Weights of a small GPT-style language model, trained from scratch on English Wikipedia.
Size: 13 layers, width 256, 2 heads of 128, vocabulary 2048.
Each number is 50 + 12 x the weight over the matrix's rms, rounded and kept within 0 to 99. Layers, rows and columns count from 0.

# layer 6 MLP down (transposed), 704x256, rms 0.064, rows 646-682, columns 128-191
24 54 55 43 52 51 58 64 45 51 38 41 60 58 39 50 44 41 28 22 57 73 56 60 66 41 47 41 42 75 47 54 52 63 49 43 65 57 48 44 66 49 53 55 52 60 56 52 47 64 40 29 71 56 43 43 32 39 51 50 74 54 49 45
29 61 48 52 57 45 22 53 46 50 54 56 25 70 62 46 39 34 63 49 71 52 37 42 42 81 52 46 56 51 57 48 44 36 37 51 59 74 53 61 48 46 47 42 50 67 46 51 40 46 46 34 46 45 18 75 43 60 61 31 66 41 40 63
69 67 56 62 37 48 60 80 52 60 48 56 54 65 76 67 63 53 48 39 64 45 44 44 58 42 56 53 70 47 68 65 39 53 45 34 46 45 53 49 66 53 47 58 41 54 33 38 38 50 43 61 31 48 42 61 63 35 57 58 63 61 46 63
34 57 45 66 61 69 39 38 37 26 44 32 35 60 44 42 36 54 44 45 62 42 61 55 48 59 45 78 49 28 35 47 64 49 46 46 53 49 61 51 34 53 56 52 50 60 62 49 36 44 53 50 40 64 48 38 53 49 46 68 46 51 31 39
61 38 56 60 69 56 45 70 67 69 55 48 57 45 72 65 40 46 57 37 38 66 50 74 45 73 55 45 64 52 80 60 67 44 49 59 57 55 31 43 54 22 45 57 40 38 60 53 60 47 59 50 35 55 62 43 58 36 38 62 55 49 70 36
42 67 45 44 56 48 32 35 42 53 45 36 56 59 66 65 44 47 44 22 59 38 58 56 60 36 40 40 41 55 54 61 58 31 33 37 38 47 38 48 49 63 54 63 51 45 56 44 44 63 40 51 53 43 35 32 40 66 58 67 67 55 53 53
34 81 31 64 41 35 58 55 45 71 36 30 59 47 77 43 69 47 56 56 75 35 51 36 66 35 51 39 59 47 51 57 56 54 72 29 54 43 64 59 52 73 51 63 64 41 43 32 74 52 48 38 28 45 63 44 45 53 39 65 35 62 49 55
48 44 44 35 57 51 63 68 75 52 68 28 58 50 60 64 50 45 53 43 29 42 39 51 39 64 44 43 49 49 31 30 61 39 60 59 51 69 52 30 58 65 39 42 63 75 65 44 49 50 40 54 27 58 37 37 72 60 79 52 54 36 47 69
50 23 59 44 66 47 57 78 42 55 39 42 31 71 46 50 20 64 47 33 59 65 71 44 27 64 21 54 37 38 62 59 48 56 60 60 63 59 49 54 43 42 27 54 59 64 67 39 46 59 49 39 26 50 45 41 68 56 44 30 45 41 35 55
38 48 51 62 48 50 62 45 37 52 56 49 22 47 65 34 50 56 60 49 58 54 64 62 51 56 52 51 34 44 67 44 51 40 57 49 55 33 58 50 40 43 48 57 36 34 59 45 47 63 67 61 27 81 52 50 51 78 66 67 74 43 78 32
38 50 32 60 58 43 70 36 41 62 40 55 43 36 49 55 53 49 48 60 43 46 58 52 47 47 51 82 52 43 51 52 42 36 68 46 73 60 45 59 44 60 52 35 54 63 58 44 46 48 62 46 65 54 46 48 58 43 59 45 58 31 52 39
40 39 42 54 68 58 49 47 30 50 48 60 71 54 41 50 43 45 59 60 44 50 47 42 54 40 57 30 58 67 50 48 45 58 40 55 58 32 50 66 23 66 35 07 37 30 47 66 35 62 46 66 62 49 66 40 60 54 56 54 43 64 40 33
55 49 67 68 32 52 46 46 39 67 45 48 29 42 58 54 61 43 40 64 49 52 40 54 39 44 65 50 39 79 59 40 60 56 48 64 65 44 56 56 53 57 66 59 45 83 63 35 52 56 62 37 83 33 34 58 52 47 51 51 47 51 53 71
58 54 61 55 52 48 52 39 33 38 70 40 47 51 40 52 47 56 49 66 42 49 49 49 28 58 55 35 33 53 70 51 56 45 41 40 63 43 53 38 50 40 30 47 46 47 32 64 63 51 62 51 33 35 62 41 53 65 44 52 65 34 57 51
47 63 73 44 54 76 71 37 57 44 81 45 52 67 45 51 50 42 48 57 46 48 33 30 48 48 42 56 65 55 62 57 59 53 74 36 41 38 52 51 33 51 30 55 23 36 62 67 61 32 28 65 42 58 57 57 50 41 58 47 40 72 46 69
38 57 61 22 26 55 60 47 29 59 49 34 53 52 38 31 63 49 65 25 38 43 38 31 57 42 41 44 49 47 45 53 41 48 43 40 58 33 59 42 53 57 42 54 61 44 48 62 51 48 39 47 50 55 44 35 39 60 57 61 53 46 64 52
42 50 53 38 56 43 56 36 58 74 40 75 73 45 48 54 34 15 50 59 38 50 52 63 39 71 51 41 52 44 52 43 65 41 41 55 36 61 45 74 41 42 47 54 49 55 52 59 44 49 64 48 65 57 58 75 61 33 71 38 27 41 44 45
59 60 52 64 51 70 49 72 48 49 82 64 44 49 43 38 31 43 44 46 22 39 28 36 30 36 45 33 34 65 44 64 36 62 64 42 36 28 69 67 50 45 34 52 59 39 54 56 41 59 45 75 51 58 30 61 65 27 29 58 64 57 50 53
85 51 32 66 47 58 36 60 39 52 65 65 47 67 24 41 33 66 40 38 48 33 34 51 65 51 50 60 20 56 47 61 48 53 64 39 46 45 47 52 36 50 58 56 61 52 34 61 45 69 28 38 49 56 36 57 50 41 39 62 44 38 38 48
42 43 32 53 59 40 48 66 71 27 57 58 63 54 57 76 35 46 64 36 62 51 56 59 49 54 52 19 58 45 47 48 47 36 52 43 45 61 40 70 46 61 35 68 62 47 58 45 66 38 41 38 65 61 47 55 52 66 30 53 53 53 38 57
55 60 34 26 42 54 32 61 33 45 48 36 60 28 63 38 47 39 61 53 37 47 59 50 66 51 64 62 43 62 51 37 67 53 28 38 44 52 34 34 46 65 40 26 39 47 29 49 52 58 38 45 56 87 61 65 24 43 55 49 22 35 44 35
46 34 54 44 56 49 44 60 63 55 64 47 47 47 63 60 48 46 46 33 35 40 57 28 37 41 66 51 52 70 41 55 57 56 45 60 68 79 50 58 45 38 56 36 48 62 56 43 83 43 50 56 27 57 49 41 71 38 32 65 55 68 38 78
64 50 56 50 47 54 53 43 40 68 56 55 51 37 43 55 45 43 54 38 65 63 57 52 65 51 41 59 35 67 72 64 54 54 43 58 50 18 54 44 54 53 43 56 75 58 49 48 43 46 55 64 21 32 53 44 50 32 58 56 28 31 57 48
31 43 39 56 38 52 38 42 59 75 38 46 50 30 40 74 54 34 50 46 44 52 45 38 49 71 39 50 36 59 41 38 73 48 61 49 55 59 64 70 55 56 65 35 69 34 26 54 41 39 57 53 43 55 39 75 28 49 53 42 64 46 42 48
44 45 44 33 52 66 59 64 44 63 57 57 62 37 68 45 86 64 75 16 44 50 48 52 60 42 50 36 48 46 50 61 65 52 59 56 60 30 43 24 51 70 45 57 30 33 25 71 53 65 41 53 41 17 55 48 33 59 36 51 55 57 50 70
42 58 41 51 41 35 56 78 43 32 30 64 49 45 82 54 55 45 38 35 54 51 55 31 52 44 51 40 64 47 41 50 73 49 53 56 57 63 58 49 46 42 49 64 30 51 55 59 57 58 52 55 74 70 55 41 58 55 67 68 73 32 44 22
47 35 56 16 40 43 60 43 49 54 60 40 73 60 61 44 51 43 55 50 37 47 71 65 53 34 52 47 40 46 52 47 41 30 44 47 50 29 59 52 59 54 62 40 26 48 69 81 58 66 38 38 52 46 51 62 49 59 51 38 48 57 49 41
40 42 37 50 39 70 58 28 33 31 50 43 60 47 37 61 66 72 29 49 35 64 49 36 48 38 56 60 44 47 59 54 68 52 41 55 44 34 62 55 55 47 48 48 58 65 42 52 50 63 58 46 38 37 41 30 39 51 57 43 52 45 48 53
23 41 65 59 33 30 71 36 35 72 53 37 72 61 45 51 41 58 47 41 63 49 49 49 49 46 63 61 47 59 38 39 41 82 47 49 31 33 55 45 46 29 53 59 34 70 32 39 53 44 48 45 52 50 37 49 44 59 52 38 52 42 37 74
52 37 51 51 59 50 47 30 62 66 69 49 42 47 60 63 44 56 49 53 63 34 59 55 57 51 61 52 27 56 45 52 51 26 48 61 54 36 53 47 47 49 43 47 49 49 42 45 55 48 61 27 29 62 50 58 54 16 30 50 48 52 68 49
51 57 68 43 35 45 53 42 47 45 56 68 64 38 42 64 26 54 45 42 47 47 39 54 56 40 45 34 56 46 37 27 63 28 48 50 47 40 44 48 68 62 37 36 37 54 50 44 55 50 50 44 59 40 37 49 45 57 17 44 77 45 39 45
61 50 58 48 52 48 43 44 32 50 23 58 66 46 39 39 28 39 43 63 48 56 33 49 52 41 70 50 75 59 42 46 43 49 64 61 23 45 58 56 59 64 60 36 53 57 45 49 42 47 64 44 79 51 38 45 55 18 57 50 38 69 50 75
53 55 57 43 62 56 64 43 44 43 43 49 48 40 35 33 44 35 32 45 43 68 34 55 60 64 31 32 46 59 65 59 47 67 40 53 45 54 48 51 35 54 52 40 53 44 42 65 43 15 56 55 49 32 56 51 52 52 66 35 41 46 39 47
53 39 59 51 63 67 41 36 30 37 38 36 54 42 67 52 70 53 64 53 66 51 59 34 63 46 61 63 37 55 56 46 56 50 33 57 66 31 61 51 53 48 76 42 53 30 60 65 42 40 64 44 47 50 50 60 36 42 47 47 32 41 51 68
35 55 45 71 39 65 32 68 41 66 64 48 33 42 46 57 55 33 45 57 63 55 34 49 48 46 50 37 37 47 57 54 35 39 73 42 52 53 47 65 55 51 62 54 58 43 43 34 57 49 30 48 59 39 35 50 40 49 46 30 72 55 49 50
58 41 41 43 51 35 45 44 43 33 56 72 38 52 62 45 62 65 56 53 65 50 37 61 57 54 47 58 74 44 62 65 43 26 39 70 31 61 62 54 47 33 53 66 58 69 63 55 52 50 57 53 71 60 60 69 37 43 48 51 67 58 40 31
49 60 27 48 53 51 27 56 41 35 45 70 41 40 50 65 45 27 58 49 41 54 31 60 47 66 60 68 66 69 48 56 49 37 54 58 51 50 48 59 82 15 34 55 51 70 40 45 29 27 37 37 49 59 50 40 43 52 61 45 42 57 32 35
# layer 6 MLP gate, 704x256, rms 0.114, rows 647-682, columns 128-191
54 54 51 39 42 37 45 42 42 55 48 45 51 56 42 24 50 55 69 40 62 41 52 21 49 54 60 66 57 69 44 56 20 35 39 45 51 47 30 61 62 45 32 23 62 46 33 50 49 32 43 59 57 57 32 39 56 49 54 42 59 42 57 48
37 55 47 57 49 65 54 46 42 43 37 54 53 60 55 34 41 64 54 60 37 22 39 69 55 79 58 57 47 58 50 38 56 62 56 53 47 54 40 58 43 60 75 49 46 74 65 74 76 38 64 52 56 57 52 49 38 33 33 65 44 46 34 45
80 48 58 59 52 45 57 56 58 37 49 41 37 46 33 45 52 39 61 61 53 63 48 33 56 46 12 52 49 33 39 53 47 54 47 29 71 57 49 63 60 41 19 49 78 42 46 35 50 49 75 43 60 59 52 34 47 58 48 56 34 46 65 68
54 71 52 59 52 36 57 50 43 52 49 59 47 62 51 47 40 52 46 47 33 36 62 47 59 68 63 67 55 65 69 43 37 59 48 47 40 37 49 50 64 42 72 52 40 42 50 51 48 49 61 56 46 22 75 45 49 18 60 28 43 62 68 27
50 70 54 64 59 62 38 65 45 41 55 61 57 45 42 53 48 48 43 51 55 57 51 69 31 73 51 52 60 47 42 70 75 70 50 33 54 36 60 54 67 60 34 45 50 24 45 35 54 51 45 52 45 77 51 48 65 53 59 43 64 76 43 57
52 49 42 66 40 32 48 42 68 31 76 28 46 40 48 26 24 52 55 68 46 54 57 43 65 65 47 56 50 27 51 52 53 70 54 62 47 52 46 64 28 53 47 74 51 36 69 47 49 64 30 57 48 36 60 43 42 41 54 53 60 45 42 50
58 16 70 31 57 65 45 52 61 32 45 41 56 64 42 64 59 41 28 41 55 53 51 50 50 46 56 48 71 52 60 49 47 36 57 55 46 56 53 48 45 49 45 63 34 61 59 41 50 40 63 65 19 54 50 35 49 44 44 49 57 56 62 36
57 43 56 51 28 70 37 37 47 55 45 32 68 46 50 50 64 55 60 56 51 34 49 44 65 57 58 82 59 67 63 47 43 52 51 50 53 30 61 52 64 39 55 59 32 75 37 46 48 48 44 36 43 44 59 67 60 45 48 46 57 57 62 34
64 22 46 60 44 52 62 55 55 56 67 54 53 75 61 52 44 51 43 43 50 39 71 49 63 57 54 66 53 45 52 41 54 33 46 58 51 56 49 40 63 55 16 61 72 65 59 24 48 68 59 35 42 63 60 51 53 28 42 48 52 31 74 61
33 72 50 69 39 51 32 55 57 56 48 42 38 27 61 49 32 50 58 76 66 50 37 56 31 26 48 60 42 33 31 42 41 35 44 42 12 51 40 53 69 52 35 34 27 36 59 31 41 45 49 45 38 34 51 46 62 35 44 49 63 68 50 72
55 29 55 71 48 47 76 54 43 63 46 61 75 55 48 53 37 39 53 43 68 36 42 52 33 56 65 43 63 76 59 48 64 52 23 62 41 56 56 43 67 55 56 50 41 41 47 58 56 40 32 43 68 42 51 56 33 54 49 53 50 69 68 38
55 44 52 59 54 48 47 30 63 53 57 42 50 32 49 31 32 47 70 57 46 74 47 69 48 47 47 34 46 35 65 40 42 38 38 62 28 57 46 60 44 48 53 66 39 46 74 53 59 75 34 49 49 63 09 31 58 40 79 60 50 60 49 65
67 48 47 45 59 52 48 53 71 71 45 40 76 57 54 36 39 54 59 72 52 49 31 25 55 37 39 30 53 72 37 25 58 31 55 44 33 47 61 55 56 59 51 48 47 62 51 66 58 54 58 51 59 49 76 53 75 57 51 57 56 34 55 50
47 76 32 56 39 41 44 45 54 38 54 33 59 59 65 61 42 43 47 56 43 58 37 38 52 58 42 49 50 60 49 46 57 58 38 43 49 33 79 50 54 63 36 59 36 51 56 57 66 41 63 62 32 37 44 60 43 57 64 95 54 53 46 36
34 48 41 38 48 45 53 38 34 50 60 49 28 71 37 37 48 30 34 64 48 47 32 38 66 62 50 69 52 67 57 29 44 56 42 35 33 30 42 36 29 77 51 44 33 65 42 52 47 36 42 40 44 53 33 41 46 50 40 39 69 29 53 47
17 52 38 37 46 34 49 49 62 64 44 29 63 52 63 68 45 51 42 47 68 53 71 55 69 66 35 52 53 68 36 70 54 45 59 44 37 52 49 56 65 41 44 83 51 47 37 59 62 39 66 47 22 18 51 42 30 54 38 51 44 58 67 57
79 52 46 65 48 19 52 57 39 39 41 47 40 33 55 35 45 64 62 53 49 65 76 59 30 54 47 50 65 56 46 40 53 21 70 64 42 56 42 52 58 45 42 58 41 65 70 23 55 40 49 36 38 63 42 80 44 62 35 44 31 59 62 60
37 39 66 43 38 30 40 59 70 58 50 46 31 58 44 55 39 63 38 73 52 44 36 56 55 44 60 60 62 57 50 59 44 71 46 49 54 58 31 48 55 59 28 61 35 48 62 55 45 32 53 41 50 66 43 50 49 54 61 60 48 59 58 62
57 34 39 32 62 52 71 31 45 35 63 34 32 61 32 45 46 56 45 44 68 70 69 52 25 50 51 69 40 43 71 45 47 47 53 44 42 57 31 36 59 70 46 57 58 33 55 54 75 47 45 32 28 49 23 63 43 50 33 55 63 47 61 60
64 49 53 70 48 47 72 65 80 29 46 50 41 58 70 63 28 54 43 46 44 61 62 53 47 68 59 55 33 60 41 48 58 59 49 45 43 36 47 74 42 59 39 53 64 52 38 40 63 44 60 45 64 44 60 58 48 46 44 44 42 54 51 56
48 61 27 48 48 47 20 47 55 45 84 63 57 49 55 35 71 32 53 25 49 66 33 43 38 50 51 52 56 59 56 44 59 46 58 30 45 37 35 50 58 50 42 62 39 44 75 42 82 41 45 41 48 69 46 45 37 35 54 69 54 65 47 61
49 39 32 55 49 51 37 60 46 43 31 64 49 70 50 50 34 42 72 45 48 42 59 35 56 55 56 54 48 45 50 25 40 25 50 63 50 41 43 35 59 50 40 63 41 51 55 54 46 39 40 42 50 29 52 48 58 59 52 52 35 47 33 51
56 47 41 65 72 24 48 53 48 40 47 60 64 46 65 41 60 35 62 50 42 47 68 37 70 50 46 54 49 37 45 51 47 42 34 53 55 62 32 46 44 68 51 35 61 49 49 63 44 53 34 50 55 60 37 64 41 42 59 53 49 60 42 45
50 42 48 57 63 42 56 61 55 55 45 51 39 52 36 32 48 54 58 71 54 49 47 44 58 75 46 70 57 53 56 36 43 26 36 63 27 46 60 62 42 53 64 37 68 69 59 44 34 35 63 50 50 66 43 60 42 44 28 57 60 53 34 51
58 25 57 42 26 45 62 56 37 35 69 72 53 56 50 57 48 45 51 57 52 41 22 43 35 55 35 45 63 56 37 45 43 39 53 39 59 25 48 54 69 37 39 40 40 39 40 48 47 55 39 58 59 52 45 48 54 58 64 49 40 45 62 61
06 44 53 36 41 32 46 31 49 59 36 55 41 32 81 46 64 45 38 57 57 63 58 63 45 41 27 79 39 51 46 38 71 59 46 48 51 33 68 55 55 34 49 46 58 53 50 42 30 48 49 29 50 64 57 41 43 46 47 47 50 34 48 69
44 46 55 47 43 46 56 33 52 49 71 55 71 35 48 33 52 48 47 60 86 58 48 70 54 68 52 77 56 58 56 45 49 56 48 40 39 34 67 64 45 51 47 61 40 52 67 50 43 37 57 75 53 77 52 31 51 45 53 48 37 38 60 51
46 37 44 49 48 49 47 47 63 37 44 40 55 40 70 40 63 26 55 44 41 42 39 46 35 46 36 44 72 64 50 43 38 46 40 58 59 45 61 67 52 38 48 54 31 61 50 40 53 57 32 49 37 61 57 68 36 53 49 43 55 46 65 52
37 19 40 34 48 56 41 43 35 38 54 48 57 63 49 53 36 45 46 49 51 45 58 41 53 54 56 36 45 52 52 51 54 43 49 59 45 44 51 55 43 68 40 48 56 36 62 37 33 75 70 48 55 56 49 67 47 47 69 59 45 55 76 55
51 53 43 62 50 66 50 45 54 45 64 57 58 39 63 40 35 48 60 69 37 44 42 58 50 41 68 51 60 54 43 41 36 67 26 39 51 34 49 46 35 46 64 70 42 49 55 52 58 45 44 58 51 60 53 46 49 38 43 62 55 53 49 63
57 44 46 46 66 28 53 39 66 49 50 58 37 52 41 32 40 53 52 41 62 51 51 49 52 63 51 53 53 71 57 60 48 61 34 51 46 21 30 62 45 40 70 42 57 36 29 54 71 58 48 37 41 67 53 74 25 66 48 54 43 29 30 73
54 55 72 55 40 40 58 50 58 68 45 62 48 24 60 58 54 33 50 29 49 57 50 57 46 55 60 56 45 41 59 66 45 53 42 40 54 66 45 65 51 45 57 45 50 42 49 45 41 59 77 44 48 39 50 49 35 53 70 60 36 48 46 34
52 37 43 55 59 47 33 42 52 46 47 45 42 55 58 68 38 62 73 52 52 62 35 60 62 74 41 45 56 37 50 49 64 53 59 52 43 49 49 44 44 47 46 39 42 53 57 61 68 42 68 46 47 54 69 75 52 40 74 40 56 58 69 69
48 58 48 67 68 54 39 48 51 48 43 62 79 43 57 25 37 57 41 53 90 58 50 45 36 34 36 26 52 67 54 57 49 44 59 75 17 44 37 61 61 40 59 56 60 56 37 53 36 29 53 61 52 44 49 75 53 52 48 50 59 61 37 34
32 48 34 43 39 46 20 44 52 65 60 51 57 56 80 60 55 37 46 44 52 62 58 57 59 47 31 61 65 59 56 39 44 63 50 44 71 51 46 35 65 54 37 60 39 60 45 44 36 51 51 49 52 43 42 37 42 55 49 68 71 56 47 79
57 53 58 41 41 51 52 55 56 52 54 70 48 39 52 60 66 47 50 46 60 40 32 48 73 47 32 43 45 35 61 29 48 49 73 44 50 54 47 60 46 65 42 45 45 67 36 65 54 37 70 56 31 37 68 38 76 52 53 41 63 36 65 32
# layer 6 MLP up, 704x256, rms 0.115, rows 647-682, columns 128-191
39 64 45 55 77 50 43 42 55 42 38 60 65 50 63 41 48 68 58 26 62 47 64 52 42 58 23 44 53 76 53 55 40 51 59 35 50 33 72 73 58 39 28 49 54 54 44 53 50 27 47 56 49 29 43 41 55 47 49 61 52 70 52 44
30 37 41 64 34 51 48 20 49 50 37 47 56 40 56 45 68 51 66 57 81 50 53 26 42 55 41 44 42 48 37 35 54 55 65 61 61 68 66 44 43 42 44 32 34 76 60 37 45 66 52 51 44 52 44 36 48 54 50 47 49 29 44 41
18 54 58 53 40 38 35 52 52 42 70 41 38 45 65 44 55 59 59 64 41 30 49 46 47 56 58 42 49 49 58 32 65 36 72 40 43 46 39 33 82 59 55 46 42 44 46 44 58 53 42 85 60 32 58 42 66 67 69 41 47 61 59 51
69 49 42 43 55 54 47 31 65 70 47 35 44 61 76 37 20 51 57 33 42 57 40 50 55 51 52 50 38 50 50 40 54 45 69 50 54 54 53 50 26 57 50 48 43 22 34 47 45 47 57 40 55 37 56 66 57 24 52 51 65 40 64 56
49 42 51 39 39 51 76 50 46 43 21 34 63 64 31 52 55 55 40 55 54 45 57 21 84 58 39 57 48 66 46 54 48 43 54 50 47 30 54 50 40 60 55 38 53 44 40 52 57 51 55 55 71 46 31 61 59 40 71 59 54 34 63 65
44 68 56 41 58 33 56 78 38 61 40 81 60 66 54 49 71 24 73 38 49 42 62 46 25 66 65 34 44 78 56 48 49 32 54 60 28 20 54 58 44 38 68 71 43 31 49 61 28 53 53 60 55 44 38 46 43 74 38 42 39 49 57 63
43 58 38 32 66 29 62 46 43 45 34 41 56 29 45 43 37 48 50 31 38 51 67 52 38 68 46 59 53 36 53 48 59 32 43 35 52 29 59 61 45 81 16 55 52 60 49 46 56 54 27 59 54 57 53 75 63 42 35 44 50 53 54 57
66 70 60 60 29 36 51 53 36 51 73 64 41 44 32 33 48 53 49 49 58 17 63 46 61 34 66 66 61 51 27 59 72 52 44 30 60 56 61 64 56 60 65 43 50 44 38 68 54 56 30 28 50 44 52 55 38 40 41 49 65 52 50 67
57 49 51 53 71 36 34 45 60 56 61 49 47 59 50 60 39 64 52 63 56 69 53 46 53 48 41 53 68 55 30 61 47 31 53 49 56 44 54 78 40 59 82 51 29 48 37 60 25 57 54 44 50 67 57 45 30 58 28 39 51 34 52 53
65 40 65 67 64 69 44 64 65 56 51 38 69 32 55 59 63 45 54 44 38 51 53 52 52 41 73 48 48 20 33 49 58 45 49 41 58 37 40 53 24 52 26 46 48 52 22 49 44 48 56 23 48 42 71 37 48 48 52 62 59 44 64 50
48 71 40 50 28 52 44 37 52 58 50 54 35 54 56 37 52 59 49 57 63 56 44 52 50 52 68 48 56 61 33 61 60 50 36 57 56 25 56 24 30 24 63 44 57 75 54 38 51 45 38 41 46 36 35 55 48 52 58 38 68 56 61 52
49 24 63 45 69 64 47 42 48 51 55 59 42 48 35 63 40 51 48 46 47 68 41 45 59 68 56 57 52 28 52 45 62 44 49 61 60 34 47 49 32 69 43 48 48 55 66 79 51 63 56 53 40 61 39 68 38 60 61 67 41 51 56 59
68 40 42 38 56 43 32 38 58 64 54 57 44 63 44 52 62 45 47 50 19 28 55 52 47 54 42 54 49 88 55 47 48 34 66 43 65 51 85 68 37 42 37 64 34 57 56 38 61 44 45 47 49 59 57 43 62 55 57 30 43 34 46 49
65 61 59 52 55 45 43 60 30 39 44 62 65 54 49 34 55 63 43 51 39 56 47 45 47 61 57 50 44 39 46 29 47 45 49 40 47 57 36 49 54 32 39 51 44 51 43 53 27 56 47 55 62 56 41 52 39 40 76 51 55 76 61 45
62 54 56 48 37 50 55 38 40 53 57 64 64 15 38 49 58 43 58 46 48 62 48 47 31 60 53 43 42 36 49 49 36 53 55 41 48 31 50 37 73 46 48 55 61 29 52 65 59 56 49 61 66 56 40 58 66 25 35 71 66 65 32 31
39 68 67 32 52 38 57 23 41 42 67 50 58 65 31 79 38 56 33 75 70 11 45 53 50 58 53 46 53 56 30 66 49 44 49 28 63 61 58 41 43 50 51 56 60 38 67 59 56 73 56 50 53 45 46 44 55 58 34 75 57 40 48 37
44 62 50 54 49 42 50 59 48 59 36 57 67 64 62 59 47 18 39 47 49 64 57 52 45 59 40 24 52 80 59 34 33 50 60 30 30 78 61 57 49 44 39 49 43 52 52 46 58 60 20 66 52 52 40 57 53 55 30 61 57 55 38 35
59 41 39 50 45 50 73 68 17 40 41 58 58 47 55 54 45 49 61 48 62 28 46 47 51 55 51 70 53 30 44 42 45 43 65 51 37 47 58 40 34 55 55 59 64 80 51 33 60 35 50 34 52 60 45 55 38 22 35 38 45 29 31 67
55 45 60 44 60 42 83 59 52 29 55 45 46 71 52 53 41 58 76 53 32 44 52 41 34 68 51 60 53 65 41 45 55 53 62 43 54 54 31 33 45 46 64 46 69 37 35 46 31 57 36 59 33 23 54 36 21 43 77 56 42 43 64 48
41 72 41 56 62 52 72 38 52 34 61 38 59 55 54 35 49 55 59 26 41 38 50 54 52 58 39 76 37 52 58 78 36 47 58 58 44 51 43 47 46 49 65 78 48 48 21 83 32 59 48 43 41 40 52 54 61 59 54 60 51 82 43 51
55 54 50 45 52 37 67 53 67 66 56 56 59 55 48 54 43 57 86 76 33 60 50 43 30 74 23 78 63 41 51 49 62 47 38 43 56 54 46 46 51 44 24 36 57 40 52 56 70 42 42 50 48 45 34 62 66 42 49 53 39 46 56 73
31 28 39 67 50 39 54 50 41 45 56 67 47 52 59 50 58 77 43 36 41 38 49 71 34 36 46 61 47 57 53 59 48 48 45 46 41 34 67 35 51 50 51 40 72 61 57 55 53 56 59 51 47 65 34 46 74 46 36 45 51 48 35 52
65 47 69 71 37 51 36 45 70 49 48 59 61 54 73 39 29 45 63 37 36 57 64 35 51 34 27 46 52 44 36 53 43 23 56 49 45 42 40 50 38 43 48 59 52 59 45 40 68 49 45 46 47 55 46 47 60 39 48 45 58 66 39 63
55 49 73 51 45 42 57 73 30 53 30 43 43 52 40 53 44 54 42 54 51 44 55 80 49 38 36 40 47 39 63 43 47 44 21 49 61 52 59 44 44 47 59 21 68 68 46 54 45 46 59 66 63 54 53 35 46 60 43 38 45 50 66 38
38 51 46 79 58 34 56 48 50 44 56 42 53 41 46 60 50 45 51 35 30 56 58 40 40 61 52 62 36 30 46 52 34 60 41 72 50 50 40 44 61 54 36 36 50 41 40 43 45 76 49 38 51 47 58 40 58 59 46 36 39 67 50 63
43 51 54 58 50 56 31 49 52 61 48 47 48 67 64 41 52 72 35 56 36 73 50 78 60 49 31 55 48 52 32 56 40 22 68 50 58 57 51 53 49 67 59 46 47 37 25 21 44 53 49 41 64 52 36 47 48 65 59 28 63 46 71 70
47 50 68 75 50 56 45 49 58 27 46 54 40 57 35 40 47 47 44 45 47 39 52 71 53 56 45 24 72 39 63 73 60 71 58 44 39 40 64 43 54 74 46 49 73 53 57 41 42 51 71 57 27 62 65 56 68 51 62 67 40 50 49 22
59 72 64 29 47 58 48 40 55 72 42 50 40 68 56 28 57 52 42 55 30 27 40 38 41 40 44 59 46 42 55 19 53 45 66 45 49 76 55 44 37 36 51 71 51 28 39 45 74 49 79 41 59 64 34 33 56 47 55 55 57 65 36 60
56 47 58 74 26 27 49 60 39 61 54 61 44 51 63 59 60 73 45 55 50 50 64 43 40 39 45 59 56 57 62 48 43 34 59 51 51 60 37 51 52 55 45 58 54 42 44 60 52 56 53 48 40 70 55 70 50 37 43 47 41 52 57 26
43 24 47 60 55 49 73 25 34 53 45 45 49 17 45 41 46 52 23 53 32 68 41 46 50 43 46 64 50 56 48 44 53 65 48 58 67 50 53 38 53 60 73 31 48 48 70 61 44 54 47 50 43 60 53 32 27 49 59 55 58 44 64 46
59 57 77 43 73 34 49 48 57 57 33 55 63 42 41 51 38 73 47 45 39 43 61 48 58 62 55 55 57 74 50 39 52 47 47 35 28 63 48 68 29 58 49 56 54 52 38 51 58 16 49 49 37 60 47 63 63 60 35 54 75 62 44 60
56 27 47 56 46 45 46 43 49 58 46 50 56 49 56 52 66 37 41 61 41 66 63 55 55 45 43 56 48 58 43 57 48 41 40 73 59 50 45 76 46 37 47 45 37 56 41 47 43 56 54 40 37 42 36 36 54 45 48 29 57 67 48 39
58 42 46 45 44 75 67 48 62 65 45 31 26 39 20 51 44 39 59 57 36 36 40 67 26 54 61 43 38 30 52 36 35 58 45 22 41 31 68 62 45 50 46 45 56 60 48 43 63 51 66 48 37 19 46 29 57 47 53 63 63 64 44 39
52 67 62 66 30 54 25 72 54 45 64 50 63 34 49 45 56 42 77 48 28 43 52 51 67 52 74 30 44 56 62 52 66 39 56 52 38 56 47 58 51 46 54 41 60 55 42 55 60 49 58 60 58 58 43 39 56 56 55 42 56 47 55 61
64 57 52 72 55 65 64 41 51 48 58 41 43 43 47 81 50 41 48 58 54 49 41 43 59 57 49 71 50 55 40 50 50 60 56 49 38 49 80 61 53 64 67 47 73 52 53 34 66 52 50 68 32 47 76 30 57 29 18 38 62 67 72 46
49 54 38 35 33 65 54 60 59 38 28 49 65 48 44 44 46 51 62 68 46 46 48 49 68 60 56 37 64 35 51 70 46 59 61 41 46 63 48 52 25 54 60 81 50 51 51 54 71 46 74 49 37 46 55 68 57 47 47 36 46 45 58 34